Each number is 500 + 40 x the weight over its row's rms, rounded and kept within 0 to 999. Layers, rows and columns count from 0. Numbers have three digits each. The size before them is the row's rms in percent of the matrix's.

# up: layer 13 MLP up, 1536x384, rms 0.0285, rows 1242-1273, columns 192-287
# down: layer 13 MLP down (transposed), 1536x384, rms 0.0391, rows 1242-1273, columns 192-287
up1242 105:485510516498495425540507444598482484529453513462406506512483479516566525498490626466482480511509562517610533545552547500478494456470571484615461495481507559514554508530435522504511487539479422531534469529528518534498451470456496470489457474513451534504489534491506516456481498500476522446
down1242 107:540519508530528450389460545496492531469557513482455465484520426512500514497509528518534524472456469562516524577512473522495475531444495513468483441445548500519478443527526456504528490455485508558526446491479485579493519495553455523456482508449433466490505434522467488458530477472508460509
up1243 101:515493454506507464466533524544482504504559529491486510503542530523520571472512588535480506541503446429537491478409492484534575461548414449473541526495488474476510532512507521548499466505517518482449508543480503512558475440498436517468451561576475503421550566526500492544471502471536528557
down1243 099:469529596486530517446476472489555456590458481414496508523568484513451408473526503465426506426502558497503503591450501439506475530499516474547484523471517545403561523494544467501496488475490530515506445455508562478510552513519553499507499515552539482488537416500476517550534475482467517440
up1244 104:492511551441472533532520543512477504538482539504543507548566523550506468524555567476502456402552506516570510512474525417562538500515513494493520500572579495451497510492560500536538455515471464504519477426501503533545539469505433487534505491498468455493425483524494450492477463521479516541
down1244 099:531539449441535535452520528553459451409477480503474441506425464454553531487523520570425488514556611452493513449462555472456520480584531557492575483476549475422514521526460527421474461488555501435475481491501488479498436539517542532513519551497521549484406412476527454482519527599513533529
up1245 097:585536513570497574481515503517484489476489444448469423491538547528551483452446503534455566495484495518405446493504558540517519472499446465515438479449538452546495471459526455537451514453518489508447465493529488532482537449452499458483552463479448491508460504584507546554522452583514463481
down1245 091:524573537480445475525527525550507423502420444502431469492575476564476490429537425470507470524517550453502477572540477493495504524530531485576476460473463476577507500510542463471504521489583492483527558526417397479515501538469506500487432474385503422537537528564580490485540502460544635471
up1246 099:484510567535513495429513560586443507531492531523472559446518527506519521516494495552490489506547483462548528502474552522482573489480512491545475545548499468502437501559567498490495478484421527499534484547488518528516511528518476490475487464492514539456541527514465489548523529488502473528
down1246 103:439498517479495485513539511441466498533484468484497517592468568494543437469522494468419437445479506515475500453526458524475500472478463523461525518485540541493502526581514463496511485493446459548477529443523495565507479502458468463563567430453516520507553466534477475536549442499531491542
up1247 101:514517573510420449514502392480485490516462409380427468567557561463490531436531552499525464487419514470554500514462457461516496568524459483492479477527508564510471494462414435565530517486515532523461537523522392554529534510489427502528506496465465475501527495490540481601509521548504491498
down1247 095:520448443522523461528509490450500518522529493496591475502537520450525471480495474501450480550450494451526489494517566497529512446470560530556530508466469536485535488555458559547402437488499506413513496480421575511509407504491525485562514472522480448519461500495498525407492528454529466462
up1248 093:520543577551505499464481427482509504449399487451591480549537594504531498553514496564491435488587473525508506464459485434484507542508462460551512473555578477479511528519539490458521469488515456505445502581651510434435445511511479488537539523509469512534509490479505479571430441485498434495
down1248 091:432556463552464534514585382519452490504483487494510535444531467524551571551485518461476547510440537479533538571464487504516462404477476500497467495480466461483545461570462467461484569442514511452521534485526457487491503532527511500514528433509562491564458447467479528485536513475459526436
up1249 097:487466492549497491503546421510507542538517524453474474490478496524470492600522518503507520519460437515498507453529485456511477495543540519482477496462496480545554448507490483487509441484471526553471495520586544547550470447499509499425519520478499505486417535510514582483474514531482492562
down1249 097:504547490532551520496530568541468484513508447545514460489516530430543556510544468497483499478496542449469543442486496471478467506456432567466533532499475514464498477480535528524470498448503488455524459587504468442409543617478472501534483485473511476519548527517442508512457552470439518518
up1250 097:552542534495491466511508580493528518536596513513442522504491508569500486526455482550391457492488445370448525511490492523535528482552531477536582466475490486550466574527505481566553530422516461563522456539485528487520462468502589480549515482507494371542369484478538466496489474463538493487
down1250 091:481489554510446429427443382573488515474468546494505526536477484461503537486552474448579551514479532522544429458481454484513545530448458539531460523492444482508533541440493462421554513510532588524511519467486543528573461577489465570498500479459556554520522538430530610494486474606448540519
up1251 107:484518466488516600507490440586477474510494493597479592470508517463415552502556456457528524502531523442539509505492519501476493463523451496519482509511440498452578469515513483501482491483508519497522489423485477441514551482531509551441525516498484524519495535537566481534530529557444502571
down1251 108:497516534475490488430540503493429536491548536524506478513448473425427532523538398458461480461441548518436494507407481521460488454494507523447559484484534534506486473479531458397471530522460406507510502541456495540486527493511473517576503471569439475485510513557443521514500494435577480464
up1252 098:517499439498558481427515471564534478488566546447532552550496520445495513500467552484459528442476441592519478482460540573537464417525477446449496510531516493509471483522492448425442627457526513458456467477487438499434457478478534440390425460460529569511481428510491499413526388517553478514
down1252 088:464550486565571440551501566505479448509543491481424477574548470484471521447533442473464461515451484538482509551457474534489532439558441534534507514477536449508519524550576483488555513447532445501550498482502539452493574555445484469493462496513528470526506451445508532614515566462515526541
up1253 099:469521446518497450447472522563469536510511430525464455550511514500468486555504545467590405525461524549526533484490539415462510528491414503554529435546526628508504500568522469507474484520439495528451513497529464494466448425452517505474550391532496531461410483590536518524453518504515544473
down1253 097:469518490541489579464468443472517453471546447579556527519527478453429525503465459471482458473506483501489459481477506547570523448564508489446532500451528451483448453517464555553521505459552495569452535484519487484525605561516500537513479488484541536496457473463491497511526541484495512435
up1254 102:475574499433514530522489491528508528499527514477489550497490531475515559496553454472499403498478491499515416516481521549490503402493491537526588476512487468423535545532612502527492487436438543507435480508463446514522559510501496422529548521462489514466511503556515501537516425488446497558
down1254 098:495535507498536438489448513426448512512573496439545546484531496468492432458496481448541539485602490479542491512429475519525496558451469480436484502493561472518470544530494504517542449482497525507589505483490496515498594527489546580538492552514432532457567408446511553454497503495522491446
up1255 101:496528477536464439448494491452460416535534546463463520480541499531604452496485512437519489438524570449464478519465557516516485471485407465514554554549468428423478575519555495513542500466549476478471493455487483567532452514531480510418473515533462560489479552455532433445422508539474489558
down1255 095:507506487489597495533485444521449503482372490533522398585538501468461518564471470516542480434519458503512480482488510468503474471517500479574544437439551555457433475506566539474528497559543511533500418579509445511542534421496522538451521515552536484539532442534554526511522528557550450517
up1256 101:530515555462543522540559508487570543507559486520507498527520542500539482467444533511504494462525478550499475580489545471551486468538528444468432473553522471536421510511497481435384531549479502542466468418470457561548517539480494513512433419516515499487541443490502474453557465501523527507
down1256 101:571481563464426490518486564449461545471528464440489538514499491522488583503516523492455496458486418510479540490507506511509451519515500511442607469520535587553547443482545476547589489512472530461494503524513542436564430498508525515492557524543486437559539498534469526535527485503521468459
up1257 097:514510476520485542554408531533526515487512539491495525485534466463608575516493482463489488505582485479479474481531492463545456436461457447489553497537457594454446496504495496504422482496576525537483500520529602624484474501503564485500471441609497504512464439514521460515527539512431501522
down1257 097:553485517462489456548515515463476474468580466478435547445425518552475523524449485530482451500548511521474493560593533527519511428532555463504484461456482501537500411487455450472522485502508498475522502556464470528463471513529488497495474529456496551524559480400460511519480539472505442466
up1258 102:534565476555476528475497541548498480492540560530467474536540490428455503528543499526470418526487515406528463465455505451541521485429491503530492505471501506469542521534528458607422479496500498526410449550560442508530436519455498482479594416467520515502478503581502517468493449496521513496
down1258 098:518512493529454479499489474508579547529478525436494452527544569502560461502493532537550527460491488523518587518445522558475508470445555547470495480524455500541518521426584486477555514461559517378542550481484504502450525474480468494471498512479512443495485492519498454449423512586519517500
up1259 105:551502464542523489562438545490565541428501502541529588500452500510491518497448455521442471485534530517457504444459487470541536499490499447465455452592512511485458476451447427510498526488508506471482513512495538511506546454491535549491460500451465551545511486490468508534498556527592495476
down1259 110:487477570438430545443489560474523480556483535433546487471478513537567579494503518483493547455479478505498526570543507516515459533490442572527538563466466470474491497513476530498512449484499531511481563472501459491420422495558501443543418470563559450534517530548506463458465527461520470542
up1260 098:463500520528518528523530473458461462491558529460494556585544510482500540525540412475432397552467448498595519496517559538492497484457538492535517425493451482505472534525514541481519507465472504442477468498483451508529552466453572523568540558436477549536564506484513469524556499460466565466
down1260 100:508543542540495450507525592476570536415467463509524493481463474526467491467457486536544526438462527527459445472533459486485533457532428563437541521533609461466550499528474527506542519526621503523521600530481531488547479527501464520523418459489589530484484524524505573528424488420510414537
up1261 098:502509539548437466492503566476576510571459507528541542487499513478534500522545472495509485432432546483455497482483497450514469468537465499426526477514500508494485471472474531472534549522491431501499503548492480606468507579412573470451458467617529499504559451488527482508470545495512472529
down1261 096:532421479562475523514561492519467500440581498523515540520525529440463478547485482464512472587498584568454448545481541537541508565525552469501515504485464464433489498514454405472470532541462472578530454615506479466516476521569459509540472495486461501515461530454479500517501416480499506527
up1262 109:518487468483503453523498514525534527473481509585524484491455523464492525595499519537491481473584375546535501442495600590529540404440547516523492512546490503500419539517588490544532500539545555518428442521478479475500463460474518506531423581488463457486439538515566464559485468473553552464
down1262 104:463552501515581498455501533513538505489525490456425599540544497535430500487495402538542440512450430520471512400550540494520460492529520448600521506515616529562496438481522545521477497466477610465496556460429438455529477560478516475445521487443544558505495553471473504579493446532586485590
up1263 098:559538487418490404503586501524495477418516523563520494494581533458531534549528489517491420451507489508542486445425501433549466399565498514508436408486498506510498503478483447411441519480482493513480529480494510490500399541506536556488471515540515480525514516534541517521537477491483516482
down1263 092:494445520443478494518519526485489474495565504444563583437543550555420558522558475425497467508481491503546412541420513492447510499484521436531509551464463523468499522528501498496487439544508496467477591481465514540517481482515520566461535441539460466431464468537466497562516579542488543510
up1264 101:511500489547436486529454543433515508532469525460485531539562580490549523553488610484563558543476520540489477538432503465506512500528539475549523500524469485542348537510458503533449454512519537505564479494578534487604429554465581503522460525495520485485461436552517542477496470481477432534
down1264 093:491531527482549503549535473509435523537475498508517541547585499487486495410471469481446445502550514520486472480481451493444443580499551469416518502485542498504474458501481480504478564602513497483491528481521472481513431510481462466456453534509477531523515502508434540529493515527463431484
up1265 093:492497534497507464508426510535520482467617494527516479473483499551520467518515548574544481525558521498512494537477543533521522416472551503450468513513523536500487461505489501481504464534418488521464467541569517470460480553499475545441511499476475576479439435463625563506441468486537475534
down1265 094:513567464579520560485506504518497480524401576497493590466512491559460527476538441537446525479428555497491596534525494486466496533454442508497521573461469578469461519565457446496530482427510552476521567495451504538502513506503500502514503536552494487502536509531473462534504505484525478482
up1266 101:496546473505570473470436450582514521519491497428533515504552495530450427489462537498540571527534546497540459484490529558500502472458479468484414500567492456501513494467527543528549469418440564507527514484525473505529475514475463487526563464491487536584536501494523534511496439418470535460
down1266 101:472496492510534466421544474464471617466500517577554542528497453455522488522490531486463577555528484516463501549504569541489464495539528526488495530496517486461476517532510556452463519449452439517578467495504514472529570481476492490377489536443467517523477476493489537507519540529534551439
up1267 097:546542471494485441474541505489477448433512453551560501403538515508463493429519436454524473477469507563526510508480532481566524465470502508483456488521509557492527477460431481571480483514442531462497529517434495436545393445529517519500523561541499438518491533568497584477414471478583510475
down1267 096:521457530501516519566509478531493490532514477439531508508519517441551489473528440469484452431540502479552492595421440462503494531567441459511503560493475486507517483558538505524502484492590482507516463511447429533509608486499526547462540513472501519524514469536495482576545502507484501556
up1268 101:578458481533449494477590478439471525488512516499427578547470520543470476542525584547521513483486491489542517571492533451527475474520521511464522547516482457519451485463542496463495478565533521537553521487500510475427536518555533477482513450578456479578529503491475469559521552493504488512
down1268 100:432513418475604451466486576520519515500428482441512423501571516492457479466448511462573479546521468489473526483488456548451544444552472488526465452443518579502536544529626478506587496454521484493516464537477496525568469490542423516524518493509540469476524520504553451530506483535523473408
up1269 092:522509476566542488522526472498504504484585442425496508543504526487441553494453447468544429491482589460505449594487501395535524524476476449498514447530516513496591528454502465534487543520540484481494520437639475528582561550541590498518570454506478526429538504540544491543546505497443478497
down1269 097:482542535520489480507517465541506492555478539621497576505479477525498520483524521490445505480489458564471493439492490548504456496551494555510563596472481514546466424571459455426494492489393491490543493532419512406406496506491508496509467486562463459475470494546479518431470530460520555525
up1270 102:443473527502531541499502490584533508480503557502530546574469505541471513423546565504496417488508437461536507539445542470497567430532480418567498442521563518456468439499446467552460422443520532555481453466546463508519527510435490577466465465506470479549487450507593549491495510510548480467
down1270 095:489531480497461515482456492472526467530535502503488511505447569511518498502456531550561493484484545486475437542469509489452518492496462488554520484512442487492541483457569543495512579434471473422536534476498486507510553472532463523479497565554502398504421508465502451473494497501432572515
up1271 099:544556565486514432495467400534472438528440517421480535540569557496549495463519492524427476517588541470477482465510445485436484507505477442604488486507485485498534537518490465543521414460507551547524450516511532493490468523482470491399574485508524454469513471539578519524496466402515496506
down1271 099:453458581541483515492449562479494456475500559537533480561509544444563490548439566519497484487501496554569520426544521540516392487518457504450508442494485489475503454507511478573454436479459523498520477551523456539556585413424553484579536422526509477524495451491430456513557475528509506521
up1272 090:538546544540451531509465504451502454551432434532550453476506553439519553458510492498502444461478424520545506477482468539509461515498460469538482519489494454465484470507559485538480534416415389508484496422531473515505455502480515603527497522455520495462516441489539485548492516558563535461
down1272 092:460508466467514515516543518530517535498462484492458510516512441493475462524511547498460522545506550512560523507435519489540517435517442498484488594500502478518456568463504474552517486597487543486507524570518517473543485422511479465524479507524506545552456575463466509540492530477525455519
up1273 099:530487529488552486495519496482446453508662572473469479536503492501501568511561513530521481462496603511491484579516499532463533554454548468509527471497460451439532421572530444520549503482493454549493478455505490529506455573493527594560467520490426449513491496511571485535452476574513523468
down1273 101:512397451497550490507466505451542500480479404500494460530467536464534406546572508460538501491505499500541504446512487526458549504583441565509422470542514528522499567510538470612484480495527537503542560517525462429491454536527473539568527510523535481412447455452524637530492487460494506502